Part of a small language model's weights.
Architecture: RMSNorm after each block, rotary positions, no biases in attention or MLP, untied embeddings, normalized queries and keys.
Training: a variant of Muon for these matrices, 7032 steps.
Each number is 500 + 25 x the weight over its row's rms, rounded and kept within 0 to 999. Layers, rows and columns count from 0. Numbers have three digits each. The size before them is the row's rms in percent of the matrix's.

# layer 3 MLP down, 64x192, rms 0.118, rows 0-63, columns 0-95
101:536538533483532465511467520523525526498467496467487507476519474507528546553464483494477456537511536508519528495511501516526509471448501475545457507484521480520501516542524497454572519493517502488546518508487465482514509508509504484522468436547509506531508505485502526464536476496521513496
093:485501503503456464537535517498514514504486452496514456434482513498513462532548525493512452472479487492460528470504508531493499467472525506507469482488541495481506478534504465494526432506446534508496486529502535487509538533500467496510503481495480503523486455497515470510519517514501502507
098:509502540499493505496466527469499541498514491510506498462484504464482462550473486510491476514494457463462514475536479472517520545543535514506518510509505491494484481510506458498495494459532480493476490530506534507491479464490472521457507494517508541501553504503475492485480460511492541544
101:519480511538504517508500522514517502513496448528512506491519503482526558536473489485496488489472522470480469483514472490513513527521487496515492528483506499498522531492537510504521538508513497507479579493472512498483534535501464500475497492526496487503475505490520505484476484475506492546
100:494488504467477440475515466516546549490524460469493507518482534443532495495500514501495470495477509487522496518525483487520510514464474490503474502494488567472492533530520522492481481507536491473514510491454517482455528494513522458524492493542495496522475481520450509492511541532498526437
103:502524468515475539481467506517488521517550496486460470476513514502500516507502512452519514504524509550483517497500522507485517484516487466489465548534479534513477493551522502522506530495514480472459450514467496519477462477468440462545546520495504517482496507530555520466505502498517487493
099:500536476513540513505541468489515514561479529492539491493496489467453549442508490497470519490507499539513466510497492481516551514507500465524500471485521496504515533556481510498516506517519488456514500483527536532504524550513501507473497496512488506465535482507501473554485465469467505502
101:508478487474507497505517505498447516528554508522506474446501462480483480537505490487490452504481499453465493514492527498476486538504502544476474526544507465489479549487482479506527494504526510486456490503501545540527523504490499528482530525500494533531508544542472466515521536477502528517
102:478482516503491502558534473510505522485506524477443544454505502496526495471533518527478475495549489505504498533499478476521470485504476468525486482451494484494484490493521507502508478523519530513429495480491491497442527493525489533509468508463468461465461475525516516516505539471525508488
100:549519500519491456511509475483541484480486483508464493502512513501485498484558502482497482498495510529498475502498537497520548492499510517512518479465508524547478526508494518524546488474529515497487510501524484514505483505465544510511503483469470541481508507548479482525519510534457508504
103:476497523480507469529517514504473496496514541459486500435528529520504528476517533550533514487508474498470511531461496495467513502504499543451556510492489491493532460460529444532547495513479553462536517516481530490496522490548484498536469527494518471478468506558501480500544512482461486470
103:520470489486485499516478473571498483496502493470500483517535512496527507481468528472499455490502541540496482489472514509522539500523512541478482534510514515492487506519483524505499507494546533495481513512503472511486496541523493503502486574517463494526535524518515506450512481487460515530
103:527533473499521465495456470521541491485520495517531466504526507482513526486511537486512504505475518498486503454440514459512491506517495461516503512475486490468445465507491526532478543543511503460516450505516515475489501462499521528521486482502516507501547502541555524520503459486521503503
101:497472524454457486468497504526512559520502496451478502506467481536473493487488479471474510512449511491515521528485522473505519504469465491473492503571474503484497517483507521481464494495481502464495482506491531515502492496507538502475519518502506495509522500497468465461525510522529458513
098:562535482515472508497503503487480486510495492504514443473484514486490522486499503519477518501484511497476495506455466485565519442487528491477509493495529494478500498542474485496496520495459462485500507516502509521550477489500487497493528559538533516476487509518474474488545513475486498510
098:456490534524524468512518499537513490495513486477511509495500480478530504477500499455531506489525505505524507542518494524519505511494480485441506496475507489474520487503493518505488501488484503477513509554420515542495474505534488484503510490485537483478497492472507512474553559531498462459
098:499481432513519453523539514479474528510529470522487506475491517487465527485531528498503493492491474485465542472478493507500512486528447475479532509483541497505494496463461486486530487517496512492479502502507477489488524539477517468470536539520487532544504464465526499538486520497486522530
098:495484498509548447475520504528442489450497534511522479542491475559476510513546460505506499530501480482524488485452495531482482504529494473526487505546500514472479523515480523491517475493492504483496497500486482485511494498483472543465483478530477535503485480458489515497514496500497485529
103:488499514498450528468469498505514480521490526491516520510486474488447510469500505546501496441529475491482493496499508479479470488530522468548503481491522506514471516513523517528481479495532528501499518468430462508485537449502497477472470496518531410542484504518475489533497514514468519522
096:490482523493545525507436471436502481497476502493546471471533544497496479500455483527455489464525519513505522488516499490553502502501534460491505527521531472491481457522494490501493450525491469490476488537514500505508532498497536489514483519537484484490476487441514504532452483465550489478
100:491438544507457484541508490497504462494480455509441506487488522529518508485527515540489453464498482494527469516496497508478540475479521551470453494483545459538495501478548512471518495542482518529486525558514534523470469509496539485519511496483489527511457464472511496490506523567526533513
101:503507533540506533520510516483549533536506506554527513466547505479517471515479512474515437517497439453500493518532485510488470495509507509444476478476522485471509487479503505542529511460540528512480461494477496525502485508499481524499521491514504515465487488494488479536467503508504490491
104:537515495523536500518518491465528505499506516505570494480533487456499478479530507518497484509490524512493501499501492506501495489512484527497518525518456508488457552482476484527470544543471476532501480531482468500525491507456512472501491544486557504508523560495514493510522512528484487503
104:533503515528513471479517493530484520481547472508508511493541531507556473490519490488520481500529518513501511485493484467519498523546545514513486487526515507496508520472487465523484483498494483546498516544507488530501514482474429471474500511507504510493483499505503494497473531460502556482
100:479478497533528513511493515483487530531508514516521523473451513508465480513530530487466475453521473482521500510506508522480524513487498495487525543510508533510479471497465505517487487485532466524491495448485505498492498521489504500523541505549511479463509426495488475546490486524561465521
106:496506516536487509493497494528516539523483509506519500496490503487493529519468482475520510503493481465465483511527497482504472513482459516490501519480518481526505527476493466496512532477511520534524486549525476487536497517469498459520492474455488517464534465531511471498451539498517544498
094:464501503478458504506496536563482480481453497527498489475477464497527520509498502528530473509557478529508520497490498472526526452507550505508522478528482507508501524494502547462517502510521520500489516506506522490500499505503453514483467509508523504456520512508507506499479521526500466540
106:454500525517512500532533479490495484458517490502481486456469485519511474504528550487492512526480510498515511509511500483543462483520465506499543495498504512460483470493495473468509525490519478459517442523507525528497494464552469535523527502449518489434472483533486527476508511489523499509
097:472498457445505515508504499560526527472476508491518512462536482509548476495477521502490436553500494455486497484503478486496488503497503533484499532534501490465521534515514483522458475523497463477518520497475528524485514486480509516508557490498465486496428476476464506517516487497516476491
099:486516511517504506536520537475490516545506494465552459504487461521496537465513458518466517499489470454477512516489570482530480481454491509466503457504495502501453510499478475526496508525539506488469482495525519533516478515488479502467518477512495510516497484500553476452500468527519471451
103:530462470489478444498522490523483509512511506515474525490484513535497528523520526504488478527504490482522453534523509482441507516507511506455525464483505563472452526506545439517486474475487518469529498529523549504474525492484515493507492503478548564513502471523468481505511485472517485461
099:511495471487469504510526494504525466492549492524514521456516540521499544487466542499536487498526529536478469544494505424504525470457510468524484501538490552504454521508536476489503481449462544475510540510463496498482492477488486469449516487496525515507515475480486487467515530503508505496
101:547518476506477491482465476490553495507517507517480501520503512518525457508526478474490532498486529505519437517477497500518506505491491450497498459509455515489508480545487511456486516519568470470481476476500520537492480535495511511527483544547564524475469482451505536485509505527476533476
103:535494509498465451484492509507490493540490525531516541489563471471518497462555489466541498529502491503483475504483532500497492476480513483514490514475505485484493483468523483499539506512482470541516468513520506477507463530456519523458497480508497481510534476499533546488485484515492527555
107:485504454460519521456516486491538460538471521519493486507514497523513469480494462503487524526514476494516510514533512531520536459528504501484553510508496508501510497481529507530440486524468482510479503522529470502516499477493493485524528471524455461503517507505526515504492467452512497488
100:495522492505526445529534472507515487495515446575499485508491491524517508467466470493515536482529506512519463496479504481529474460476505471540519458500520511506518470470544441552461428558488478538471538506504494489500498461548493516511510506525493490472514499511541507485490526488545518481
098:524480508511558530472459522521476513460502541444547511477483534513471503497477504522512510489518507500507489499547515555507534485511460511480499497491509506508521511518448507491505518458506551533542529515554495498559528471511512478478520452470478493518520552570483493493492496467492459524
102:482539461479510455511529459479485492468532522496520521544457505506535497471494510488507491505504496498511511514480526508502498522527503520522448575526479476476511499440514496505501537524525480525467479487507515541499517479511516483510511513527498528545515487513457444513489502497532464480
096:494478506480449509516518534479491532466508443502494531533528544518533476506521452483540510567512522548511490486521538476485486487478517517526500494445484525529513504526501529512542486522482558496491510482485508525482501492496482526524464526515484517488499455517483508469456510537510503466
103:552484490530477532443513503538492468505530462507542526458516521477513468509517500512485503556544419531472516469512478505495501517535463559482539468520499463505503472509460501516512501478486527476444517538493502495516507472491488506486519486491464524521466439500521462501459503477474539516
095:478514504526534466485509513528533508531498504492519504474489452511459540492494510503503493487492498528512469537520490509524485449530458495451477513497554449522492519492526484507468483524497521551492465498535461492519527494520460499523532526526488518500504511509499459507515520487460501507
100:492503494494523495558471526502518486498525486485494535505485515463504499493503507494520471527510481524449455501497475481525495551512484534511552432480493559506516494485503461487503489469523488471513517442498490505525478485473502481495468516518497496526485458461524556475515511510482509512
098:540501462496472515507463510499484501460510503510498513494459499535495496510479462454469490540465480509515569494525428515478490466496529457527452524532494517479572506465529499572482504525529498496515488537478479494516504546486494520523506504524500470509484534495537550510515537532499488493
090:501450473491465557482537471511516495458576507516505531486475500547489500511494517468504528493485514498550538520494505536477531529497494463488515475505505478481512521519479540502457493480508482470508477505490527517504513532506480478472524495445497452469470513494523466518473503524505473519
102:469500474478471515504517482492514530531513529495500518509488463536553478567472482529501512519491486466484500476469523487514488532510523501492502498521528498492466495511511497497485460517494499513545550538513521459512488546451487515483461504525477484511497505498474495520530494492481495502
110:516546510476484473458488474513503499504476560493476495520504501473501513445457496477503456497460472520520502494521520499483478500497504510541442536465479455537512503502528493481521456510512490527496520514524495527510443469549473558521541485526512482501541511481479487491501545469515462491
102:495543468518497501514469537478544544453503509534485447476548484520517470536533531528524471510492503501496489515490482522506495499545516488499563533518496469443535553489521505488522468463496481486477528489494440528519479529554502503526506489455517491510517477512521502483478482476502471526
098:502513502509527521479514520470531512489532522528495500481506435489492544495503540530510525513478473507468505468502478476508520495459507486545549502494444539515474509522546495487485520505541495509484526470487484459455468541480489514485443467486479472535500520445469533534528520475532554490
096:502532504538542500512470512476453513509487543496523480507475513471482487495495522495485498499520512515470517457510474551518476533468474498485535498537531497541513480461466497500522511494495485512519517485521521523523491511488511492450476531518499528526507458449535568499473470491532514525
098:477547493510496533493498511477527493496512507545480508497474549444491501482536479539464503502519530484516486461477493465522462499500509517504477478470521523458538493466496467555505495523511547539522501518508481523498522507511456490462477467504482503482472486526504479471526513479511557521
100:477554538536485516488509499501475534526486480538521501523480526513494499502516444533499506510491491520490538522516480506509422531486495491485514503511475472508469475462507508504503523540498460480534541448517491488543521534533482471534528491455479465483464494489508530516506486460505482495
101:505460479496481505494534472485499444466467507529520510496494489514523519520504501462512496473444499504530466495522494498458480490475481497505500495556486464522506501504527525511512472497505514445512491493494523473506547525504560509491516486505473453519471474508497471525565512500491494527
103:477531497526541482465519483451504495538547502493448499465497498481503513521534494499532490498527535492526466521437535500525553517494539517478482436543482469520495494484485517513488486481502505483517509510481508505468473495499461455467517511522533474499501474538491486511519563500510492513
099:498488516538491471478533523482542486479464512492520513524497489491556514511512476512529469485507475533479498509545509488499488508491465527573541496497505492475458511511510526496499484529488515509470490477495487508515525524473508511508553493544477520508470523499465505462529491488483443495
102:495468540471495454474494511503476530477469483463516496535510526483471485536482550524494492480506537499532509543509458511473478500481532504477495469501499445501509494535493501499468499506555502463486517506528490487533519512515480473528492493514493476548546493500501482507491481500507509489
100:512480535529509484519500518502531523474495515500500452523505475502499454543504482466493535502476490498511501447481488481510490513482520548479491458543506493504514478473485494537492493470463498506533493493500535490504512493508503492506472543500507502490524512520560483495516479526444523528
099:513497488494552483478499479493449517458526501530464525527508476506494547504510510508555473427514495535531473523509500488551510507506500479514491517509480512505502454473532531479487454524476502482506498506491498499485492486508494484504479533492520499472538552502478486492548488473502516544
100:493512518520476493494536498525477541505490495488504480542533507487527505537515505506553517507541477489454501463484464496518515494450549510544488474490543463549536489535497520475522503529491506486477510532480481485497482525496525484485526470526453503553497500518505480511520508525509475473
102:500494492484489513536517494539502486514494501455507476504507545456511502476552512462541490478516490509542519528512489450510531494504500513541475472489517498524488524537495527438533509500533470483460442504513499545491463479548506499499487508521480470537491524486509479509507526516465485519
098:488514520493581550476537532488474503494485556493465506492547476497518478470518476532482521472505504550501484529482516521489523476452496459509492517475520468500521475501516490542473475493494479492495463468499495548528467524501487503508443523493513487479481508493504490513525472484480508498
100:472514454496484475462503491483487494498469511522510484570512525489533485514502417478501532470499501538493517513454479500487500453487479501520509497520488515504533454499531499488456534475536494501511464505558522515448466509473492526507489522453557489482482520505525487467542503481478496467
094:540544493504484508500496568457498513513483477442511472472526489542500519504496486502526536508526544504503471515514511476517510492495466536529501478522517544538500517525516514516514482454516443500505475514506483472503504486494521516486492490560481514534499505492515503493512550461522503516
096:506492496539529509465470525466486489513488558451473467451530502492531475502500491513487468516495526493494486537488453491446474471462514497490479487482518528486524530477502511484491527466519482467553466504495515473483504506469484553463479472478456476494524489504509536453506475457499519547
092:456500498518462521502501502507485507513521485511529457520537511522523530553481561517516477519514527496504481475531456469525489534514526501513485474514484531511497528516519500521501482531512491516523482502556504475534499510421513444533543481479501490478524523463508517523457459498492485520